config.toml
n_kv_head = 4
norm = "layernorm"
norm_place = "pre"
positions = "learned"
init_std_up = 0.0459
grad_clip = 2.0
decay_fraction = 1.0
decay_shape = "linear"
batch_tokens = [16384, 32768, 49152]
Each number is 500 + 25 x the weight over its row's rms, rounded and kept within 0 to 999. Layers, rows and columns count from 0. Numbers have three digits each. The size before them is the row's rms in percent of the matrix's.

# up: layer 19 MLP up, 1024x256, rms 0.0459, rows 531-583, columns 0-127
# down: layer 19 MLP down (transposed), 1024x256, rms 0.0458, rows 531-582, columns 0-127
up531 104:449535542508535463518460529515543493517504468488481528501481533493519498486503553558550489507476507541465481543478550505506518543487542530494458520480485461452505529543464495491495516486484507516485466479504514478480491513488482522498516513498518497484484546527519512515523471478498455518492477517493493496528551476490493477472473503515501500517467504498497518512510467528511503478445
down531 102:521524532469485532519502474518505557468510488457471454510500479551518500520478510479518493538503495517555469522466457463505494517472477531512504497517489489480506458470489500509515502533516504509511501522485463487508533496490493490492472496535521536530494524497520542458507460478513485543489475538478490523504548508469517500489524473507532537489488478519510509481511501521511472461550
up532 105:506492485482484519515494516507512472520516462561519444460444480479513484521483530495526530471511535478479505529494453512507457533507485492512499506520445490507505509494488472504444515502459508473520484506559497507480492468486512531499486484549486505486510532500461492518507503513480511507527510468536472543498515458545483510520548466482492543525517506526486443509495469485509501497491
down532 101:511487525500495536518492464509486478484499488480495498513513484494514514469526520472505492521472504496511475450523535531473522454518457515499509517516513499478498529487521490502487507515484555548516472538510494498504458538489487458446515501440523534518500477446516491502491474475474506483439521530515489488527452507484506529510530523507526464526497501519518524523472519508465488451523
up533 103:492516450516493479493483475469487533492507443486515505509478489560533481548514501519507464530515491512482487505504508552485502456495504538503475538518472548475524490473532517454471512539520519474484493451505482472589509490463554485493503488456484488509516494522493486579510551490482511474474508474512500510488489492462512502503444504473485537520509467468499503487478526489540545499474
down533 096:496542514499537508476453464515457443503501441545474570529508568470468479530492497466493450499492551529494496511491518520520502470486516493485485511483496509506536523556488498509480486494498476512476498473479552465495506514478512498479483501486507493499512519473470477518463472485492449490508512469481496493469491562496514544519494507529491502483506546525489491470506511516513492500493
up534 105:458509498491468518483501510503487489535466472511538505551556521519509516459505493469537495504541493528483546521501505501489528542489459499535524498505495512474460474473537489477511513513491508467483539500484500492461532457508463480486495528524536481481493533491508487518502515535519526472559468553504504519500453529412493510488493508477460513514549464530480492548496532504484515495459
down534 110:489463484499533510505477431486485542478503513540508548511494515503484471543517522567490484521484562481508471527490493476523434454563527494525487494489500528531536541495490508524497489513443507516502539494522465492523493486465493500502524486500528493477525513501461495494498462488483499537514524489491523498502523502498525521518529502488528492472525478508475536420468479490506522501524
up535 094:475492488523508524466499499493505473516477520509542514459528489508450504485466510569529492496488570501488517469518541485508500453471532466495478508481439536509498474546499494516507522527489506504467528530521473527510467491488503493491493530500479500501516477509488490497518510492482518515559545549504495550470525528518528513493512540473499506478488489522490511478477531526514474484502
down535 092:513475445473490500504530540569474472457525495522454529474468530508523486501503498460478493483521490517530474506499489457536476533571484481496519509481517491516471484490455499509537499436489496542529535483490476453509494503492498513463500517487477517497508450490492520491525497469539537497514500478472485455546517570472501521482505512516467515482544512490492479494508467519478456522532
up536 100:486485525500538492454514469497461527473491469547501475522469482490473534478489491520528513491479554453520525536521507474493476501536502503456489507513527451500539479428517511545494534487493558487459487522503539512538489511499518403469501533553476535498468479491493515488451528499511496532486517473488534538521512527430519473516507477547465471489479477505496444490469500482487534499467
down536 106:456491553499537465487489512472522502508501472478521461508503521523539541508544498508510473529463484456482503519509493509496531485505474494507433514516509503517473519530510469519533462477467494475480492518480532513502518475492542532468503473486544493489506519440456486478536485490517476453496522499501482506518504452528461500554478513482531502541483504493501496498506469502481478517523
up537 098:468473503494479463534510515471507507547468516514482502494500487486508478458492536510493483505512498479533459470500502506535530506536499493457552531517484493475512477493491515467484494529486505503474543500499456543480522536536505522445535459516521522470494512481487457527457496538529453536476539499500526512534512504477529525472488500483482483496510493515496504488526488497486537516504
down537 091:498542490502501493482480478485483516462496490510475498514500521529506539537466501503480524552454464518458491500512528526507479523500474501521484491498492525518515542529545474472483478510515490483488502518511557503523517516497478493516489538520498499497506530479521493475451498485503544488491435519478462495467500491500552478549496519445477490459485491514540525519501466486501504496485
up538 096:465503498478497475487528460478485522451501467507472531490490514521492508520531503491515483474460519454486500482504480507509464522484516541526494499553535507553539457477528511503512481505492485506481492522504533482494503465463480479459497512520534440497508501542569447508528465496487483483505521542494463486504509547509489498505567495493495466511487534483485513514453552540508509478530
down538 101:517487482535548493537522494507544518516508518488499520497496469498514475485525487505498541518499488534500464458475464504524482477483496467482497459497479532484469501482512510485480498481512549524454493460489477504508491574493508513495524487508504545471508524496453517488462519489442503466480569499490532510498468514513506514500539467504468540506525488515537487503492475498490482523512
up539 108:487573514496457488491561496524491472486484485519522502501467507514507507498504494485498476539495499510492476485566537467538538541488504530524501523540504532482486526480498464498491481470527542474479513497479477488469481520473512449481525508529540499487520477528518518493502468471490536519480476488507480490517484514460482519526510529512515459519470458521519540500477522510516507471567
down539 106:488472503521510462526489437511537541473515491509499523489530495538461485487514510497517500475463496528473495512496501481506472485521517463485505516486472472507473501491461535507496521502501546493512505524524469487473520520500527508515478490474483534526492507466477517466530504468491497483472530464491490445480512482475548477486500492507509490495547517500547448514503447541506510511508
up540 100:498444499499499501466501503489494452472504502504506465513494498477548487509550478471494519505457479486502530508504488493504472511508493558529546510517530550507510496526492513501491502526575541519506492503520453545535487476495506507472521515466503521541504443532494499475546503537499528516475524534515499545502506461433521512474499541496457480489474448453498521513488460469501531468509
down540 098:438482499478508492524566530491557504511550493500494475509496492534489534533515529512458499466501507514473514534484562506496470461480502446443539510519489417472471529498482519492444487524496472534487523518494535523443483490489497527475498554490502510490515515519499535457450495476483514501484482489506468444475517505494462502504497523516505490523496517496465485497533491547477495459497
up541 102:497531487480489511479489499462515495475485501499486487479501478531503465501490510476506509514497500509535527537509499506505514473468522517468522461503480508546514488501477494520501513488496502503490480517472543507488478532556533511527475492438519506543452526491525498529535492506478513483495522460562513485489506527526520473511446445484494504507515488483501530459530481471502544502500
down541 097:535494517505519543503511503446481535522478459503490501505533490474539539481467516495506509519512494500471479528482511483498478509515486471507468476518491499490537489495467499500504501505519492527487478484504536482555468493526494517503514507527527488550514508504560463515493487482542467513528506502464503544484512499478481462473485517493472510474490514510479495510449482531482530525531
up542 101:492454537435514516464496485473474473502483474496546537452473509524549518495484499491517529437509467512533479527542520526478487505442512512507489542504497501509480488498525468485493501537471547461485509516491517499474542467479495507469528463517504503512489502494524475480512513539451471507472493483472501501514449501524502445509488522484467525518542512495476546480554501487479492531481
down542 108:487510488555540454468508530506453500519512510468488504500516534483543525494498513507526506466544504537510511510478519484501495531477477472470543507504489501502524530522483515474495490514491507531560506542509455461526482510501466482498485506469474494486525501493489452502481493536510567467492480474524499517521508514456478501518525457514552510491484472497491510487460478510519515507500
up543 113:461470550460536475517504519509484451521515483518510504460493516508514496508525499477455484529515509477528493510525518514496490530535507495464532500515484507513459529499469489509461488461462502513530497513512503465477449523550480490493540517505468534484479532538465543521517509512470520512519485534447507482509519471461509506518520464488471491495569481516538469485514499504512530499538
down543 107:521502464521486534491475523465495554492468478502468443503497465550498536469544521468510518484524481496467514527502533532515542479498518487533485490470478559501521497539521503473527519505490516483466498543556531526489544478497508521520442473498517552505564503514525484493482489470539510484492498494526490509477460494516490466465474488481504512530487488454484496511481480506503480511476
up544 088:486520510529528525488485484494500504468527446540502513486515513493529501509522532516491487511485544515526506493481432477485521495499514530514456522526506514506495471509549472488527493530491565457498496551525519511506508498515497487489495480501488488462484538491503488487471568484520486493513504491486478478521514533532472499473517495445480517530513472458471498506478489509512533513545
down544 095:540504489468510480490480501495522519484495490508462508490459473499486520511520513479509532500486522493494524507482530497529546522496500514489485479481500540496480502477432492483540479516488472523495461512543511505519556494522489483496497504496548483453505533535507503517462471493525504487496475527461516519497512523471521549490531478488512487466435511512518502500498501522471490491479
up545 104:529522482528502435489523492488523486534496506509497475532523547470516492517504559523496496471483532531499526469458501559540462541508480480481500518451492519483545515472464502499505527527507493499541501508507510450507517480467515523494494484500498458528465497551497536489498466484516533505470484510524468487484490501500459468483502498526514509535482549546493516515507501540501485531535
down545 100:493493492496482501491474535502491500547485490515492513527495534506485485491463496510527467511478534474519516479482490463495527483455493528511503478511475492548508490509435529538505480601504501488490512476500471486530522517540481463500478540529498542479502503454490487466439517479478511532482540537489473505514499525549462535497536498512504515457452470483532485514475498476485511481492
up546 114:509516549470545477499509506476498490520549495476492521503521518531501520509528492503532561512494527527528505499503502526446472487527545519509429477500507469493508519497475510491505525516481487491512473485551494483503460501492447515518490453479539504527499538486491503519480510511461528491534468492455476482501502493518520544517521516503487540514499442499509456493515521482503553524493
down546 106:533501495560488481521478477494497515501496498507521497530505486485513460509524494506530515459519495508484451468509462462510511485480489516537490493486505560546510423495531518491508467519477530510500554490512477552480464506502502515505496520488498496491539458470488484519499526507501462505471474503472528538518489498504523449508465446513527483502514458526473491498411465487513493498516
up547 102:480499493508516440515472474504446527479443500508507491481502457467466529506518476498475481496508508461520498455512537530486516529495474493473518545524492514502524514479486521483437500531523525501477503512551534475513479502467506516515471494541525505523500492498502493528459496515439484487549506468506475524472492502517520483525479515498492548494495475491507465503497492525533524510482
down547 109:515513495502506501452522486473526449485521507441463505525490481518496527519489528536478500475447465501486468480502460476497515463512467474505507511496524487487534506529482496502528483523482474504531536488505482507439496551519526488490538485484476507458480463509475472530518477441464524464484497491472499495519485464463517525508493519513490489557482503522500490510501458460463517489526
up548 103:516473465499454466472471471449454502490475513512512496482509496483479524496481531470491491516528456539490499473503533461460520484509517511469477491480504485551458549520520482491522516508461536515525517498516512468515493495486536517458509524498468529478448524518465498553505489522481519494506468511503463444492511451501528508489463479496565540511505480513522493527522480526509517480471
down548 101:538507522489517498476525518504525500490496552516523513493512483487571533489477505490509526498485539526491476465550504543515519502466504497490444479496487468476508527523511482549481480524459531505509468529504513523472496510523523463491491482509477477480514464508481502510469549519505454515485482495511473491491486499455559478549499489487497511512473514520455489498455503452472524519516
up549 097:501490508471492460472522490506539511511501522517492507474440514512550500488484509501502462497510479475455547536508543487499535510456497528510487504555467544490513505487480501493545480507498506490511514503515495475475559515503537509454508492497482466542477478500521543518483504476500469522464517530483493548491496478537474473466444513488514473480509488523470501460497532485548491466502
down549 097:509526527506496550501515499499469495487512543464481519495469478472605485495505442480460489479513521481515505488455496515513476509488521521494534498533535415479516481490489550484488519506459497478476528496528511524507513530503494490522495528487488511531480508492552508525517490562528510474490509493491469520469459511484519495524509503544537489530492504539519525474508482479521500503500
up550 099:529552492512565481457541507482540506462511512523539505503500488514516493474477475498500514505543498532498479518476480500527511515541511490453488516508550470484458555492528496491458483541515491478468497504473502500536495510506474470521552475459512542471505458493530490494508484525503475478510477537505488501519527488503518533474545479529472498488468522509500470478514488532528504501468
down550 113:477532478474518508533505519478491476481493543491518503500552520427535533480511508437510529530479453524481488487503521490481451489516524524514523537522476496465507466467497498513501525506489463517490533476514484435491488463517508525516519536532528486468520476537496524479522501484503533494497552516513532485550476517511482518537505465492474511477485499475486494504512492479508487503557
up551 100:495492499502575515477484450521521506484533510464451482459517515472518464538473512530527469507458485493552495483486512514530519479471463480526493541530488539539511552544469519543494507500522520507510541515512489509528445483515521507477500532485486487458467505521520458514490482489488495513530542504458486518509563510479513499514499557461490517482492514503529512496491484475530460457522
down551 097:457547483488446493509529513482494453500525491490514538510476484518480575495540499510450467465515468442486522465509468492519443497486506478504465461559502514444472490446450495490476489563505478548500442499483520473479539488507486516524531515514523538555514465483436515498492519511488504483506477528480489490517501497487470519528484484466514538538514516458481504505517561503487490532467
up552 092:505515481497514468478488513544476423460496513503468537483480514475487520517512505516501473531481465534534462521578534475462521476531482451493511521479497495502496517492494529518529478477514526492521491519445487510512496524533563455519440503536482485500518477492501542560480541515494507492480482537521443484462494550454500487499511517513477455522510462478500496543487517517512505477499
down552 094:478483505506514491463486463478510498491535475467517551524555471537514528512536510498529509479517503495496510471499488514532429506525446512582513496554498500462486490485493486488473518489475512485473510471544500539489516471531480491494491532495529515444490502486485464498481472482514495491484499477489510514540515484507487471471477489500561572502502537529488518476522510491493494509499
up553 094:499502496507501496473504502502548506459502498489485525479497452549492488488440500506515508511525540460492518540494500484501489515500522510515550524520517481519491502518513523424476494510567540521541513529447471536491534459510543494481508469429498497515530475514497475519471469501487517525497493525505477479506513498479565464480505488514473476515516470503483483472458498473509478523447
down553 092:488559505508422476477497491511474500499472520528475477525527550508490563528495513440495525486542489513457525543530452483472499507481476528491471504487480473449477490470518498496505510540504489496502488482523490498505445503481494497491455490513500516543529517520491517477485524544515488474496559513505457520475515507518500470462477480542531527473496519474530492501524457511511537516505
up554 102:498539454521546489483489493501502490507502538510503457471523525502541513469500502486511506545485548520449516545518507511522475493487480529488495488500493480507522490494504497501545490498499504511470506501420506523478516514493478490496518532479487493481501499487477519529465512512526551565463502473521509504501484524451506499462470485517463472478507517508511479481511532512523480482498
down554 102:500507558498494499499531474527496481493505485468519506538500533508495553518448520491508533514471485496454473509480511521485532451472524502471456488495539499461506492499487521473529518465515534490541500501561509524539507526505553500482483503465554501503527510452504484513517482466507488494507482512502515494513547478480455532489484434481539501526557515481498475485500463537522492488491
up555 099:434484479489460495498513486511481540487472484528552492525503519510455503492511516456495477520487506483520480488534519513516468530449509503499522499528507518477488479512490525503518493531516500484480499525473489416485518485446509501511500513493499496503493474533483481491532480546523484514465448494550490484507491529484535514469458526503469514491482467491451465469515524517501514545459
down555 100:488490517495542487494501519515518435475543499476519499549539450468529484530503487483483474470527454516466437515489506445467503505496488459512511518481502504525519532467498511493476474545528544491501522501505474556533484494491484488499477487508534499500499507429478447501485548482485502521494517490482516476521462520473498537502525539520497491506496487500474552553489474497514498512511
up556 111:507521536518524495531471478501491461479528498531544460494484486507528514493523502506498452524473465519478499506460538479467533497521475504476455505489489472487487543521493484538503507487480525507517521502527507482488466533494544461500531486515493511476475532497470506530526517541504533529546488483506534471533467483486459525515519514494466518491503508452526504520524524509515471536493
down556 105:501507504462507512531507492490535560471499498487527496509492504478532529544471478490525471489508506482504516538453455460520494520479531463517476534473486598562549508465515482496464503466540462459514493489471534533480486475486576474504475491471478526483494474500502521510497502517508470488438518478481521528512491494529506473490479506507516537541537507540494508500530465518564506501477
up557 097:510501468492484507501500470499525493478509508497487457534460509434534518461528449480559464470509505528478467529495512468522490496511493508522458506471520521515505512510500522474473455533494474478528542507515556471483458469508522546501493521541459546490501489476522524469531550486542426532509515477529524521473484494518503513505460476498522528481534504482505509508509469497495529473503
down557 094:487477494521514499520504494504514520481488524503527504481474494512554506469513484530488483472485523502466475529424510483479514513485510520515509492490529457503504503534493520513504553517481511504530503514488534487513504500540498456501485475471546486468508536531521514454497506509483485488521508519509452517517482485525512475487501497502508471469528494550455461512513465511478492527453
up558 102:479542493450526533501516464508472535538505492515479490514514450457520502448510517455487509491496448495493513495484519505471535492506459549519505511492545510494523503506458550492526477528565456482534502507482506518546480511479493486529506508499484519474487470512492493545502537504502533508506470486497451534498495473466483473482504488528495487493537542474489498512483542521511486525469
down558 110:510528481499522463476461522493515496508473499514486487469512512516536448483509509551514549491451504511495525493496488485550494539510486458463542531503541500497523500456480460483497547511529551464518506460540513470477488506544486510488515486475483480483486474486531476431532482518494510514503522512519476536500492539488494530541506501519512548501500460499477486501486486484495483476480
up559 099:503538499525532532497469555487478480490481485521499499531544546541498502536550519481479489448526496482503510448454472463483504534494511523521538462443511504490486484497535488587510491502486525453486501540470501491491511476492499538492463516476499509513524503515460536463510507525487498476501466518491507530490492530506501493484486521498469475491507503510456551488515526468516470521512
down559 097:523519496509485524491495484511534493516501465475533465469523508443515525475521457484473482491483464479517539457532520526444466486474467540524467479484540546553493489501524504460456498480463472469508491497489495476525457559514499528476516497514459511530465475474518505503496458540540499510492501505472488512518502456501460508528467559494529521514503492516486519513471508504513488510498
up560 097:477546471490473478484508537469500511464555548515516513464489535487488506491477457454519460484540449520529457506529457548520490514527516465468525475498458468556491541495486499517511517500469518493523502514541511519477465490513502492453531498449508519511481487515496491461458510489489529474496501535528502448511477511514513488488486473495486476505487464491500538530462526529533555496482
down560 094:540515462472479517532485458474530489459467479498520504527534451489526505519486449536495519484514537460474480484480495478487467477529505535501517532547501467503472494474544488488509469528550535543468517461500477478529504484500502479522476501520510499510541491482559526531536461484486533487518484469479478501532514491542533473465546469473471504500512462511512490523485504436506474490515
up561 092:488552502507505513468484550473487484524519533538504557479494477477519501486542486522529533481491489494525474487511516516504471538510447483519522534511487513443489507474526515524496501530466515481458478520499514524497491499500500527487493509524524474548483532511515493486512503512532473485459489528491519540527497470486519471463537540545483506511470498481528489485489483500481515538519
down561 092:503504500506535495525530477507499446532519495503526453512504497534525534500487527526517508515500519555488490475501489468518471472477495517475526496424506561524484455509476470506490523478547484486524499540455546504515462517484508499441498488499510505510456489541536524514500485515496502473547506506471504458445487478441515482504479495455524526488557494498539468499518513517526479481496
up562 096:475476493507485535481471508552474503477500521449534453489496497471456539498505535475538555475450458500540491459517491450535516469475492528523475568515497512521527505502509496501540515519486526494499478509482470520493489511479496491509500485532467486541456522499502497473463540496458483497476497515460470516505536496468452505561472482508510516470462445499466506481504469515489451517489
down562 093:470510525471491489519550461482514507518504492500481515501494498455490471498483462494478468508511505521504543461488442556462504550489491445488535486474508499489466503498455562490506499482498495577468485559497510483468462516494501520488478498482552540511512491493508471449551478521523474495514520466522536464534503495510471510494511510544495480531525525544475492494518476495500544509479
up563 111:520503526548448504519498497510505443468489518517493511485503521543515469441486477537581463481493490525480495506501549511547434536487497526489503500484524508503499496458507541507537491444495490518518523486515492493542497499490490504526541511477460500485504509529529477491517487465469522509488464519500497483501541463507465494478524504542519505533481511484534510496499502474495490469530
down563 100:476502468505553490513494456495534450522521509525511532493476471497510482515476556477512489485512488483461449525514536516529527464490523518488494553519501479511470485474519479497505512474547440527511472538526553488486510524478473486514496531503488516512551486550515469461519514493511479510559499498509482503500464499482518481510505503470478524514521454507524510503557475490497511473507
up564 099:473534489515500502513516484445495504510495502516554509510523488489462487463469533483492501480484507480470516517490529484550474487491494468505499499513517492533512486502528500507570526476523473527531491543457543558502523496492522470501504515502538502505498483528519558493506486497535545499490539493500472497497507503503528466430445472472533521484487457533481509477484501487492507511466
down564 099:506495526494526499526515504504504517509472533501513492497491528447498514542510527469520490483506487441471472502516438501480511452476486495514479483515510542473526469527494486466448519491511522508470459472511499536446465538494551493509524521476513489483477531498481521518414485473504501477502458536509514473536495482501473496465500534494523493490520489462482522484487487517500505532472
up565 098:474533495489510536473507541507494518532521503547461485493496524475510499527471521508484488492522483539514467455488488531504521502476514527491556486499541456495538475463531503514476519468515471457513559527538486474543484476542490474477472540474413469493442544546498472504486511522504519520513452466507476551482534464533448494511500492512495487507466481489518517511531506502478487500540
down565 097:505465528492530515501464437486514497507476526508497474486476504494516527525488481508523503466499506515494520539510542472490492476496494502483466507478504505488496469509498480461505492492509510553508498489504533486494481479516525505525460504514526502565544522474511490523502516502504506562514532515502465527486479514513556505480522537514543531512518504473471472521493456464543498520482
up566 090:490529483495514549451504524514507503502477510444487526496511528435445508496512534482501461495514468489528516488518525480491520488532506516527512503462450465539499517531507512498505504523559460488539491506534504513486524509528461502511469499507470465480510477502504526518502514515477461504493469503468487533556481511494520509516519507535481489511532514499493516488445542538512484473494
down566 091:513511510457516523504506519469463424498503474556511543501482495574498518526468501507498470530478510509494480508477484506502446491461532543519459501527514486488514480467490508527494491487480518526466536487489500536505495514503510451509504510512515528493462499517522511469510506471519497500540526476534532495510528496518492467514471482507512468423531456521495525490534484494517491489509
up567 094:477490510488501506519500518512540539503510459548510516484487532509510526487497489494511550487486517510514492504473495454529474461480472532493516555503502512497514517488482518501518566484477497529502494476530502483511479506490528477501502547479499518512540476518494527512421460466493552474479476544514486449468472514527548502483467489530524486505512509525517480541522535501532500500482
down567 094:541494480506484512496488465490509509504510462496480499473519485504497472470493470483463489529507497449498446495515489476450452517503503481465503482453508543489493469533498542500487502493429507514518514529518531498483501497516507565493499454474507538490516522526518502500453540493501504477475489491539491487482513492500494521527517506522476471519515486517487505438475474494527497493514
up568 094:484496503526474455488540498462462507487519476498544483473501526467526498489476488496509498490514480502499500517468482489505510546527480496499478487517499500454508495515508489489479494510514504421518462512487541535478493519503517458469478460464462494483555503517457498500457487457475477510515530492452489477491517504511503527496584489533477500506490544519521521482515473507547476497527
down568 092:542518472487495515487524489516499477491475508541529534509517480499496468475505465485487494476472487488491519482484537465517499536468488506481506471489478487491514505466520488498548485468502525534463485507512485529481484527521478494515452505500486463538535475511475560518510481502500482504505477560486544498517471515510497490497494482542518527443565460544488512513513507539502512452498
up569 107:504487505543526509492525502424509479469461480507450465476535499535504482510414502512569479550517480482493482495466525509499541525494511497502533458498473479481464521484505494548542515512504505472495537501519516508488533541514484466487517486525472518463515499527496474508478501492495486517502495448506535515485525486482529502486528491508484485479499458497509494490504522475461525487502
down569 114:455499526480491505478504478564485516490503494550567493516529490524485478485535511511497567507519495496486517501500474509450479480542464486504495483479530503517514507471514503522473510468510486524480497471499471514507505491490531500482518470523505475519467536497532444532515491538492492513526517464478509478464503494509443486504488485493519546520536511488540469524516463516539500481511
up570 095:497519534538521468488482480514483502501504482491468488494432497466451492500508487510543487507477490468469483506492484536530458505485504511509476522532512547514503517507475500517535500523485486492502541486510521457492461502502460489470530533497477489504483507500457510506527550512470457476465531495508484491508515518506506465489540470498518462469529513473544508534495501507535487495500
down570 098:508510511500495524488522461482525468502505480480500535518502483507477482486532479500470484514501507484483494518501488515481512512511461505499517449497493477484511470514461503508493483538508518489558541477508512499488518486523435485516464478514532549500469542465497475474505489507508509551506478530511452489528489510510515521527479511472452520497516462507512517508506494481498517500487
up571 103:513514472522501517452521494541501461485517519498471506520527516469514537469467488498540526514499487483466468471514507490492516506540481532519499481500473502530501496487560499490433526515515479514475495509480502517482466545500522502500516472449492519512474507506525517507492496485507535451497479503503533549544520509519475489468516525555496468494489553473480530482499508519492556509473
down571 101:443450485522500527498464548497483489524478453521521538498484503520478473480508521499495525470504501518477514512504532480494487489457480492473536502543498511478538553492476497547511458500477501527510513483523491494499551482531493464540491527505478484473528467513508502536517526541531470503498493473429465484492530496503528506523516505509479513552476514484510471532463499456523482533543
up572 103:493474525482495519500531504494533501517497490474504450464558499454476513545491489506493509517516467490519532502474490507521487514500467538552500538508443490518499546446463519524481521493490497525490503528488464502507460448470514522507459495489494521544467513510509512513530526481511488484496490501511535465506516499475464508492545516458500536431475469557483548521493483519477454570513
down572 100:485512457471503521516489469452459460494522506508509493535513511513507507444521519489546494491479504520492532464481539487523493468467531470504447477479519557507527511522557509499531490498516503521529477502534516422499491508512481511515495533496491517479514539507543543524486476505529452480496547519543482513488534494523485528516510524538465485535482510541523501475518519464474506438482
up573 100:464519484514538472509542526475459522484514496449508503467521489493519484524486489524489512549522502499494540497506499441513512488502532484476515527486512514522481507544516524529497517510473486545531496483485538425529510495498520479484460519474498493446502493495472501551492521511472466513479428493495502527492531503513532521477478442513523523491508507513509447519532528543521499495491
down573 103:506513475481492524471493504508477515481510463490498486493529482516554488504493499518529521525523524479498522497528496483534524478547478533536517469515509469475478477506538503533489508516501474515495528505514503517504514508494455576510521491496477508497515536486502489477501489480501489516500474523466519485482505509515493477463546493522503460498456535500515513488455425487449515497507
up574 104:473482484515488531495518485498486493485508450488493517511458520490487498503505517491494480521502490465494524489504529475485518479481541552479469537515532449452470490502478506479526530507510505576482515457492490501534488501516471488506514474515506498509499531496476555551522470481500511509510499441441488514497476511492511513472497497514485515513516492478499476489491502550511496512528
down574 104:502510452515528513513508529498495561544473464474477506492502499480498460526506529529518514481526511481489457479510490533520490467484529548510439476467534515506505467500501508509482472474569507495449499447531511504491519488477515510514503483463527523538521493486519513504557510476439495493499528517467540483478489513477496518499523500522544474536484476495486510511468512526516532510539
up575 104:531492510495503482536507461495494489490530496523478487495522527503493514507457492490521503502461489521510461531537500471465479453477481509507499480493475447514514510480453507486493480549500529462473533543493493518524493533540520553502469501479489526511484539536485518482490491503527478428504488490488505524524463515473495507466474507479490490515517492527468481513546492475482509520490
down575 100:478532501532514437494462528475466513469469472446496573499507457476486507483538499480494502524491546502480504511478568524477503452491518450488501539484516487453467523544485484474490466479476515505505497494517515497516535499495570485490515485477485459504539478494488482552504490504452536528435470487543507517536492499496481443498454540489501527491525515523537513517490491467484499478481
up576 103:489495547504485489504492543533498495499514509513520538480533477515498451490445469513495478565537508547538511492488496511528466499493528466486525506486528543565485516494507541533475479541504531475510496510485503504467495493460506468495482510498518478489491470522482523498506485492483464523501528497508514483513485536557508511501534499480495494510484504514477486497503476515482532462502
down576 100:507547521541525535448511523503529545502511509516484492537499476519466519530471516507506489490501509523500448472497466452485504522489490536541481509498463433444479523504526523481482519473531547542490492537505507494518478481513513478537491520489499531525461498521517500512478473500504517526496445553491517467500504485487491478514495547484549517481503504456479495524477483495489465516495
up577 098:436553488483543525513492464463498523486513493481542460511524506520495507487517480492539469483482533511497492498499488547468480524464471510565516493511529499560479480513503499490513477489495479506483485552464488510562505530496484484486459522520523480444485495511485520504512527504510534459498466453481509549492498516519494506496495540505471551462481514517538551464500463502478523465502
down577 095:483524473508457546529527538504505512508474486490531507492468500511501472517485493498503508440504450479474467527484549442509463455511516499504466507491507501442550515484456472525537519507501548480523525501476484500554481486490509485504513518473482473541523476500490536514466483529521524523491491489520508490499489489495504490506484492500454495516487476462532491500498526526513520492515
up578 098:495466507515504507483502515523538436455526489480486512467548558470561482516521510515524488495445493533485475540514512561501516508486513498489499479530510516477523484466460472513510516495494467481494504498491507501501516544498461454492487528496505536518518511522489505484524498470460472514500474544522460516518541486518476519464497466494479507471494499499471476513522513478476470460474
down578 099:490504459510496501504484481507518485510491504504525516445527505553505491518481512560473484520469495479512492468517491506478523458483536506530473509479532486498522542487517519457453509477541499523516477489520502548494501544478507504518515497544492529506488504566530519545478488529472459513503479512509485516502504522518517492487521527477522497507525494476500466520487524466501516530498
up579 101:480478516508498520471472581509485494516530517497489519520455515501538470504489496488486473519485488543498505492498475504527520521528462529514485502509488486580502538475485490485505505529462578482447522504492507463495522503451485516484538498552484510475508460466435478490503450489541509516528542512506473483504510466474464484484515484518500502507510486502513501542516490502488485525489
down579 101:457511458484485530496505489534504473494504484511559485554522486510513500497492504500478462489543550465525496475501482538492485506502493478502541508509443484492492540504514533473494545470487515503532510550536470493478501492484460480514504543467491508524483445538494479523470525472517474525504503485494513417521510510530471492481481509514504499506494482484511531508512495513519495535536
up580 103:522505490518509473484532496517471513503524488493509490493464489509469498446519518503520509524498489515549522455519524460506506493488503525499468443459528484452486475494460512523523465514534516531484494494491534496528530508544507509518520512511526529487485461477500519511488459504516533565502531493489502509495484473495513490524452499489449501464526494521460453477485489505541476505490
down580 101:524534486465503496467464473527453512481475480476490493498474432546497475503506518464479465491489500530550512477502508491535529472491490512513513505510484486487533491547531467448481525510481462492498491501526485465518492477455472530510518518502537520477542516542477501479477487489485485452529516504532500474470509494504498496498504498486470523469518480502525492530502489526491506541582
up581 101:513506478454526519481520530478537440485524508497515472455543495530519492485488498513496500481501485512471555527522501531485495540530541517482489536488525500524554514501466518517468486516461461508523536512539521459499507525492499528531485488467487458501503477505498552494534540508500510474497472503553509475506495463486479470508479489521493437497519520447500522522493510492512451508469
down581 102:481529534493498510552471463482509524522472514504478500482500503476470507524496484502509468539526517521506492489500466475498518481468474484525537471493495488508436484519528502492523542504500488500472452473456466543532460508536499507536495508499513498512491485531494506504499446484480482480506506474504433470506507489501547501470503546425501476471452460499468470495539528476470506501522
up582 098:481566506475498459524492506494487496537471496477504532482488534424509491454511510503510533541539530520445496463537485491512470519485493513470508492461507510501493523486448495504472522519531496514487464524504500489549447486483489492495427457515477430526501505503511521515475533499517507482515507505507509486491478548514515534520479505529511517526523511487533519507484489497490512477461
down582 103:519510537506520521496499490478477428501539480489499505537539493512548476519486489505506495499481512487498516515498543525485528483487480485494463524486538461539463506469553496520499487501511521487449479530517499451499473532477472534479474500519525508552504539490502508472470491499505489466517505476519530505514522550475525498510460512466482543470509480456486508480502506456530455467525
up583 095:431464512448499521504437505480514511484495491450513494458508547465521507498498494477512522484482493481504501436515554534477517446492537488471494480489489503489492535488497483532455470468512504537530505487496521506522513496498550559475472455484475541509507538526509520555505502500520459539513527514449500496505516487497517517499498499440546500503533502509520501492502480511531472529473